config = dict(
    num_hidden_layers=11,
    hidden_size=576,
    num_attention_heads=9,
    num_key_value_heads=9,
    head_dim=64,
    intermediate_size=2304,
    vocab_size=10847,
    hidden_act='squared_relu',
    norm='layernorm',
    norm_place='pre',
    norm_eps=1e-05,
    positions='rope',
    rope_theta=100000.0,
    rope_fraction=0.5,
    qk_norm=False,
    attn_scale=0.125,
    bias='all',
    tie_word_embeddings=False,
    parallel_block=False,
    init='normal',
    init_std_qkv=0.0424,
    init_std_o=0.0,
    init_std_up=0.0424,
    init_std_down=0.0,
    optimizer='soap_variant',
    learning_rate=0.00363,
    beta1=0.95,
    beta2=0.95,
    weight_decay=0.1,
    lr_head=0.00546,
    max_grad_norm=1.0,
    warmup_steps=200,
    schedule='wsd',
    decay_fraction=0.774,
    decay_shape='square',
    final_lr_fraction=0.0,
    batch_tokens=131072,
    max_seq_len=2048,
    doc_mask=True,
    train_tokens=448900000,
    max_steps=3425,
    dataset='wikipedia_en',
)
Each number is 128 + 24 x the weight over the matrix's rms, rounded and kept within 0 to 255. Layers, rows and columns count from 0. Numbers have three digits each.

# up: layer 8 MLP up, 2304x576, rms 0.127, rows 11-42, columns 288-383
# down: layer 8 MLP down (transposed), 2304x576, rms 0.124, rows 11-42, columns 288-383
up11:135092148140138100114132149117126198118119117165095133120140187107205126083087101151092152107129140113103095165106088133133144100113163125135118152146127146078117168149158146149173098123118140126122112116107157138110123111120126124140144093124094156092072141140153182115128115029126111078
down11:161109144104082137127146112128101173102126163162152094131135106127111118090101102123139155143124103118082049132155143155139191134114134100165149145129142147122145135115146184142172134149185135173129113143104076133160134148108126124173170119143174171116099107120114140154132128136172093126
up12:119150100150157137170143103138151128082123131131104188129110116128146100154109149114106130119103128130156134122207088166134125113125135102113102126154106137163156141118119111125151116138109106125163095089131144090115076125117128135134129107127109137135106109108130119054119140082121118150
down12:158105126115188152114120197136062162142119132130135089172160148150130113133114136109153123075096145116137162148122120130144125135140165116142099119143147116116092138158099141097203187152121139144108070146130132120108169133148154116120128145122135130126114089135135128075127104110136100143
up13:149144109110133164091126098105136101152132114149185060096118151156131186101148123115108123124094127179110169143166132143132160134137149138148102160103126120131108107103125127130151106104095128142163132097110127151085149128116166136141065147155136134129124117105115158127148119167083156117
down13:132151098084118123161096157083169172084147141137156125168131094098152101173165147126135103115148149140112113099110137170099146163136119129118150104170120134066144141130148125136113143145103113204137133130133131099140084094115142161134128144151154141125127131119133115138134133125113122151
up14:133131140157139100086135128128136119154124131115104116127153151154147133135143137123148177115120133103153127140066163161108152144121162141144124093124115143096100162142118127128121137109161110114132159139107141086123139164099127141083107141098141106098161145125097161140142160143126106132
down14:113160103144120098131109149148119136111100117152123155125176161152159136102085090137081138172109174175160171134089160135149118105135109110113099104121185154099132165149127133110114115122123119142154087123079122129106138118181148129147102145139100125118106123144155151116137142063131148108
up15:097102116159149156144082181152164120109156117137139114126122084102125137151094149104085160131133088152152129144100106098127143115156160158098177165100100129163143130091120135099135121122158117124132147103097164146144107149158078154125159134176159133101135074143127072155133151143095094138
down15:102115098164108116116148162156139119122128140116152155147150141145121135102153189106120127130125114117148197109111100140110146119181148121094193134090144152063090146101128111161106117148120082109078137133099137140119131111137115137133122115185153116109126113141151102101171144103121115073
up16:134131122114118084138097102118112135145123108167112115141172143116149139150138132102118122144095119123108134124168151110096102112175088155125135154108059115136121113092107133151090172164143078135179117105130095097160142101094089139106129151147143134110138139096137140117099108103109096125
down16:112160128130135141093151132092110061110140149106139104132093163119135129106118123132143173146093159124119180119117188157125112117130142102133111107143119118108153089156122136115059124136110073117113139161095092110134132115135154134150124114143121117126086114099181121097145114154125112132
up17:125180128131106100111106168149106115133139163089144128135125126108115114120155139184100112101107132129142129128120146121124127135150117094098173136125132107139141098127115104172135096087125163103183111094153149090100107121092181101094097135153158110166153117146122119131153089122120118148
down17:164112135130124089086139125094150155165161090121075164139100157119101136149096063130121104132155123139086190117104123131164118134171168116142095105137120160094122121137098141099159162128154123152134093133140158132095121183135096114138108138109158121116167149144132110110168118167139143172
up18:116147159113088070151153089087140111174099088147112140137131102088144117163116129126134146136118106129103186118136153109108120141123131144106076077094164101146106123117113136162143117149127150116135121120119153139109134064116173147107157068091123130138111133117171079125130103134150185095
down18:144152108109104144098109117123120129122172140059131123119176118120138164102082171170143106142114109125096135142118113139140115177112078151120147141137104139157147146160150150147183135131154164125138088124106119113117155083130159152105060144130141173111136120129124043144108141181105123090
up19:117083093126138156098164105121085118100116087146115134158143133092111088123117112115107155062133161173106073130111109146120122097126137087119127150131138131111166129104111109130130096125132113109159122178124140122146167152144110129138132097104140109122110114095155101117097158150101150111
down19:106075140108142110118140134096143118133143149142127086087077159141124169127179126101107123146112123130136148108106122149138129121105163123109091140162124177113136173129093079118147147109141093117156157145132131152203079090129158111143066146138164125126100099129168137109161159114116129135
up20:175147152099115136120157170120147120154159145112081139074123118129085125143154131094163135150151122098111130146090132125125154170130103177118145119127102061115123129145125143158146169136159124088121156133122131159143147130128097151157122094129130124116134113125092116109132120091160109138
down20:104152083127135152117150124130105093157143145179114124075154119125108148138146125157113095152128171114099123160143144112111121133150098113122113102145125125124142111069136152161138136131143169144119108108099079131096167125132112061116124107113152129083124095116101150166172115115131134131
up21:126121094116114089098150146096108086108120129137177147135140119150133122109112118092153183159138159102088153107165160068151157094134147138115142098142139144121105130110137165091094099165135119152111074087148096114145140118168122143093120148185094149149125162096109113158096134142113135159
down21:111138113164111104127200099140168103168114188104108140121087127136146104108170137175128153131123164119144162149170158105086125114129092120136153109135117105111162127175149145151175118132144106134062126111165111072107114154162147110130151093148125115102124137122108155109102136174146127132
up22:139103107093121115119117055152124122165115148102169142159153130148157127120157121135104145109125124122147125154145089120110121137142106130123164097123151151162121175141128087115120146158115079195131115124064149151102136128136097103129100127136116127113117096093128111119126080133138100109
down22:172117143100125142093139162113130136135160117159133155114117139115126099083119132113138143105141152132123125123167133134129114117109120113168106102130105127113108120129124090119124133123166097087179109136143159129134125154108125135150137110169103116155114064141139095121136127150124141112
up23:142135148143116129133129113143096134123140167147116169087124091114145124118120134127117144120149128170128143164105181127104144128173186154102128135142155110111153081133141119132101117134137143103145113140133172080151116117166157141117111116116118111101133155106125149100156138135131144156
down23:071146115134118164167108122153079044099151133151122160123117167156135110133149100128127183133182108117113149110149132160096141098113129128122153152137139124102150108117123118169109115131119150154157138142115120130139090127147087117131124147096136126114141188148136118123111148118064137124
up24:195100141155147106109086125185128148139140133127170110098155095083152132168136130141137143127138068167122135168133152143095134073130139144109103187103131135166161158124141102162114153114125189104126131147156160135142078126155164140112154128121135111150119125146088141127145137129117110206
down24:112107128130129108129119124143148127104086179096177128131111192092101142149136145101132074099097113130108082137159094136101118134102154148139098157091135134108114167127143102120142115087109129104085155132182140081155103106095183146133102145128109099142104122144133126145090137151136142133
up25:086125143136130138107137136133118111097143151154120095126087113116113152112136124169116114113129156116143124182134158099144116122124144126127163133119115165051142145138116110122147134158129140161147160127136097156127108132145152087099154110101153138097192131122126151141106162090151125114
down25:127137142127118134115139171083085120132177129099097133141145130120124183163081097111133141058081101128132110136138151112132129089159151122126137128135102117076112136131109118154128134158141158096158093131140126125113141120167198130134138104132112147120151134078117134141133167142142118137
up26:119112118136133152136094055118121105123115119136099137146148133129143119116139109128096132137094158154148138162145114153143158105163114127126150103117130120092114084159175155112126124138150124105110145098095132120109083139149121106104123135114136107120133159128125170162122125110152150119
down26:135137148161107153103091104136175124127141134158118158089092142096121125137118089086140161151103141158133144152107168078124198138104114115139101105118125143145119139147133148135134141124186157158127098137131106150144124153175148127110111118137127135147139097063099147131129139141132167140
up27:110096096186153133105153117108122135143087117129113112163141151090150129119164058135135165131106105140094109138119161096093140105138111142158086138099142138123143137129159141118128145146129114120121074122099109162101116095112126122098132130156136121137132141093171125132161143163116131115
down27:089054165116175140143190152119120119104093113099156095042131153107149117136138127143170110169143132112159123128166145142112099101137095104137158095131118150081094198122130155151135129110141143110111142106099108125134114139115180129115161106153128143136134133103133107086106154123135146083
up28:118149133094168180137121115137190161116213124098133116090150147170117142118155096170152132137110146158159125151108135136164160129101099182129142136124134116172165134079110151126156094119157110134113129129137125127150128173121120154101156112104111135169134074101048106128095141164161168112
down28:096149112143177112145099119131141114124121152108093114139113153110121161179145138152126151070124132130099149119124149137166111103075110121089151146141159135131142106129127132077162157109144129122103145106149109119149107148115082140114147153167096112118113104143103104114119127176149155103
up29:138123132151131099141133124115120145136123104150119114112150104110087116098145101148131123108123145174097156097117156164129084132174131146150119154110090099135102111089126122119125093105097139090112121116136064089176147140123165101163171113130109127090183144123116128120144096126110129107
down29:110115141128129119157122154106133167154138133157159120149110155163118157097127115126143164150125125124138100147144136075143153146126155113110122132149117136150160135154119126118158134124127137148131077115112160121146135171136100144113143100167129092104109114127137139148119175123096118101
up30:144126180135136205122114109169126100137116130225134143160140110138097141098099124137091145132128091151103137121132142129115109139117142117122122101145093100117139134125101098129124126135133183111116141082173140078143109088095102136176086116115139152085121123095130105123145113153105141117
down30:164110162137131134163146085119089115149089163151112154113147135137135119141164100105103146117115130121172161143165100149136135102143087166146105093128127102117129099110143166106132191099144167137167078144130152103126149187104098143144156157133177149110121116151146089149147076125119126152
up31:181156115113108158150141118135115150128145146094166151116156144156141133161132107153156131155087128136148080108086109143078138119114167083115116133061118131169115169092130200141128092108138131113121144095178120116140156163134177170071158149116088120154150109122125148115153141112117154069
down31:161119188141137155113130115187124136125095121154133124117142117121168122140099141123113146126139077138147098142106157133089134121118148123065099129064136198129131151124120160106167123110170099133131135128134067116109116152146150149110158147130100076135145146118131120152108132161129133134
up32:122107121107179114158105150138102121152130110176147150135149097134084108119091140145128131145108141126107131104129158107128154095161123123106152147135120165141131117144131183151110172137156134136166138126071074122099158083085147119140163134154117099137187114149132132110122128112135144162
down32:181139104092093114108146134108130062113134149123096088142126141122075142150117171133113066118121149162113135127092108110134126085155108137146062143093137178169202100128071161105102134085098094093119121131138098102117171132136172132101152130122094111115150149128157110166151112145077134140
up33:124126094136130141147149139130125085134180163124128131109136114136176107138167097103104151101069128124178156117074127120151162129171107108112128136106093130104144126110131144088152147125110118103139143128130111109105131120089106154129122157103147123148158128158118119164094122107114139109
down33:148161114143116132123132106114161108143167119121130121095168094110119121092129123126136083119097111129097116118130129108080096161132134151143124144121128086083088126076109111100129126137147111139130119096135126177153123125149143141123141108106124081186107111174135115117170123122154102103
up34:126155111108120097110122121119147107116123171190164144130132143157159099114128131144142137160098126114165125164154171159154121137135192088136122101169091160077123143133139148129107175131112104128131111118121124132168139153113151176145091132099112132099074124117094114109107121152125151159
down34:141126132165062128117170115105089138109115114131107147140113119137138124169166146101106100119109174132081144128140164169153093144129134094121113119112140128102134140085113155100122166114148123115128143143152138129135156107148139146092132142159114159150110118113123103138098118159132126099
up35:113176130138160124141129126119142108101102120133118124136091160135151155110136107130126135132145118109078146108136121134110101141156142105133100159144144084116142089152140104109142134133158118168088117115108145150080147145166135140142147140125119123129114142117124133155101101109157109099
down35:142120146119097110063123158178137150180198118083154141118145106203132125121112164147146126164090105144109157100107140133168085111165130159138117116119104148136145155091114167117103183143138110116077114107168110140159083139123126105127135128121152181094119105116100135099161110080096146153
up36:151117127159169121122150163149124127145147155096164163155196170128107175114194106177131173137137160157094162132147209082158127141142134170143135146084150140130125171203142120134116095133146144176159103112114108054092150127136121162148137120121122125171138098085134108134137138121144144133
down36:139109127149145141150089097123116159176131133128107169140089159090084153163105108128134103116125125133164096145133105168155159194109147133110135099145111158124115157093147109131148122152146162134113144104112166133131130146109108134162132138126128152128114109139118148147153117111132107094
up37:096126158136157121131126157145124175125136142095095097126100118129143156125143127145135064178128176126137129165152100144136139104095156124127185142074164144163101119091134113144124139140106113166110079119128114168116127086143134085162095141111144125087147118105104139107169094182125149134
down37:165109135150131113139115126124106149171080126125080151107111105106131138146111118110136153097090115137131093107148160101150138172172152124084117110138094166150157136103119132098098080131139111138137111143121111152111120134117108108162107159149106126094088139131105079137102148139141118134
up38:133113123093159148097096118132162124158148180090148165110162128117126149186122123109107111112122205162117123108115141121123146116114118083089074168104154130123149141108110152091152145119130110108133104152093117099124159153159082124140110136134106147122134109101136128147117122108150153132
down38:160138075133152145148090113158134070133098184157150120141134114144143142148164124135129120119100107158119108159122173134127144179130114139094133143097140162155157127078150066099160134158121151129163092150120117093165100180098143106132110140137173156080177124124110155074141100100147205127
up39:113094154106173088182101138085150175135121101082124107176112172118119147102104096100121106154142085129101119137133126122160151179106137113119130124119124154153153140165164108118138144110143134106122137139159102091085101109096113118087120124154143114120157118095136115163113097109185113182
down39:145113168129143079120094099130099129171152110109127122086141139125104114171104138164083146129139157100132102139076125127087132188124098191126124128106135149108125138119155097147145126136074134142158109123111144187092135117135132164129133137133095132119136095153074131129098131091079124127
up40:157075144079118136094099125144083127129108104161133112142131125085135150152147099144107112123077154182106123144135144138153138169107129130128163143130085096154133111077106136125152100128118122115095167124139111116132103121143170098158099151146130119167122121158087102125155132112115134110
down40:133100147130137128112151136144140091137107116167109130159113140094127103191115128079100169131104145157125146135120124173147120147127109139135147151125158101147126069089102155123169201148137137151065130160113147121095116122118119105164167108155086141126093111141136112106128160145102147117
up41:147148156107091126146144141119150119142114103099157154112100133124118121103136148162150152149150099118141100164214129141079074139143118124120129126076165114141137121100127175179157142109101112159150081152108122088136124115111120150113131125113099129113155139122105097140131159149149115129
down41:158119154160101113136157148126110113124095112181165095154106141154083104134137148172102121133074150135170148136108160175076078087128137120137133103163130140134121120097122122159123124106103113145128134156084120120130143139095102105105140112152125122155165109121114138107089148156146137134
up42:110112192165126123100117098204154138122089114122127143073117162051142123079130118107095088144153123138172086133120101065127097110125143101156108120107108127153129125150134146087111169167118133135049113133102130138162159096103096118108139152091133134093137134124124168155172086113126140075
down42:143089122131129077099106115141122138122116132147136119101136163115139127121129140118124100129124113163180129111122133155124110160086119126163190075122094144121172121130165129142111143110150131093147182105071153190120113119110130115114118161102129094132167132124111122112137115133113108082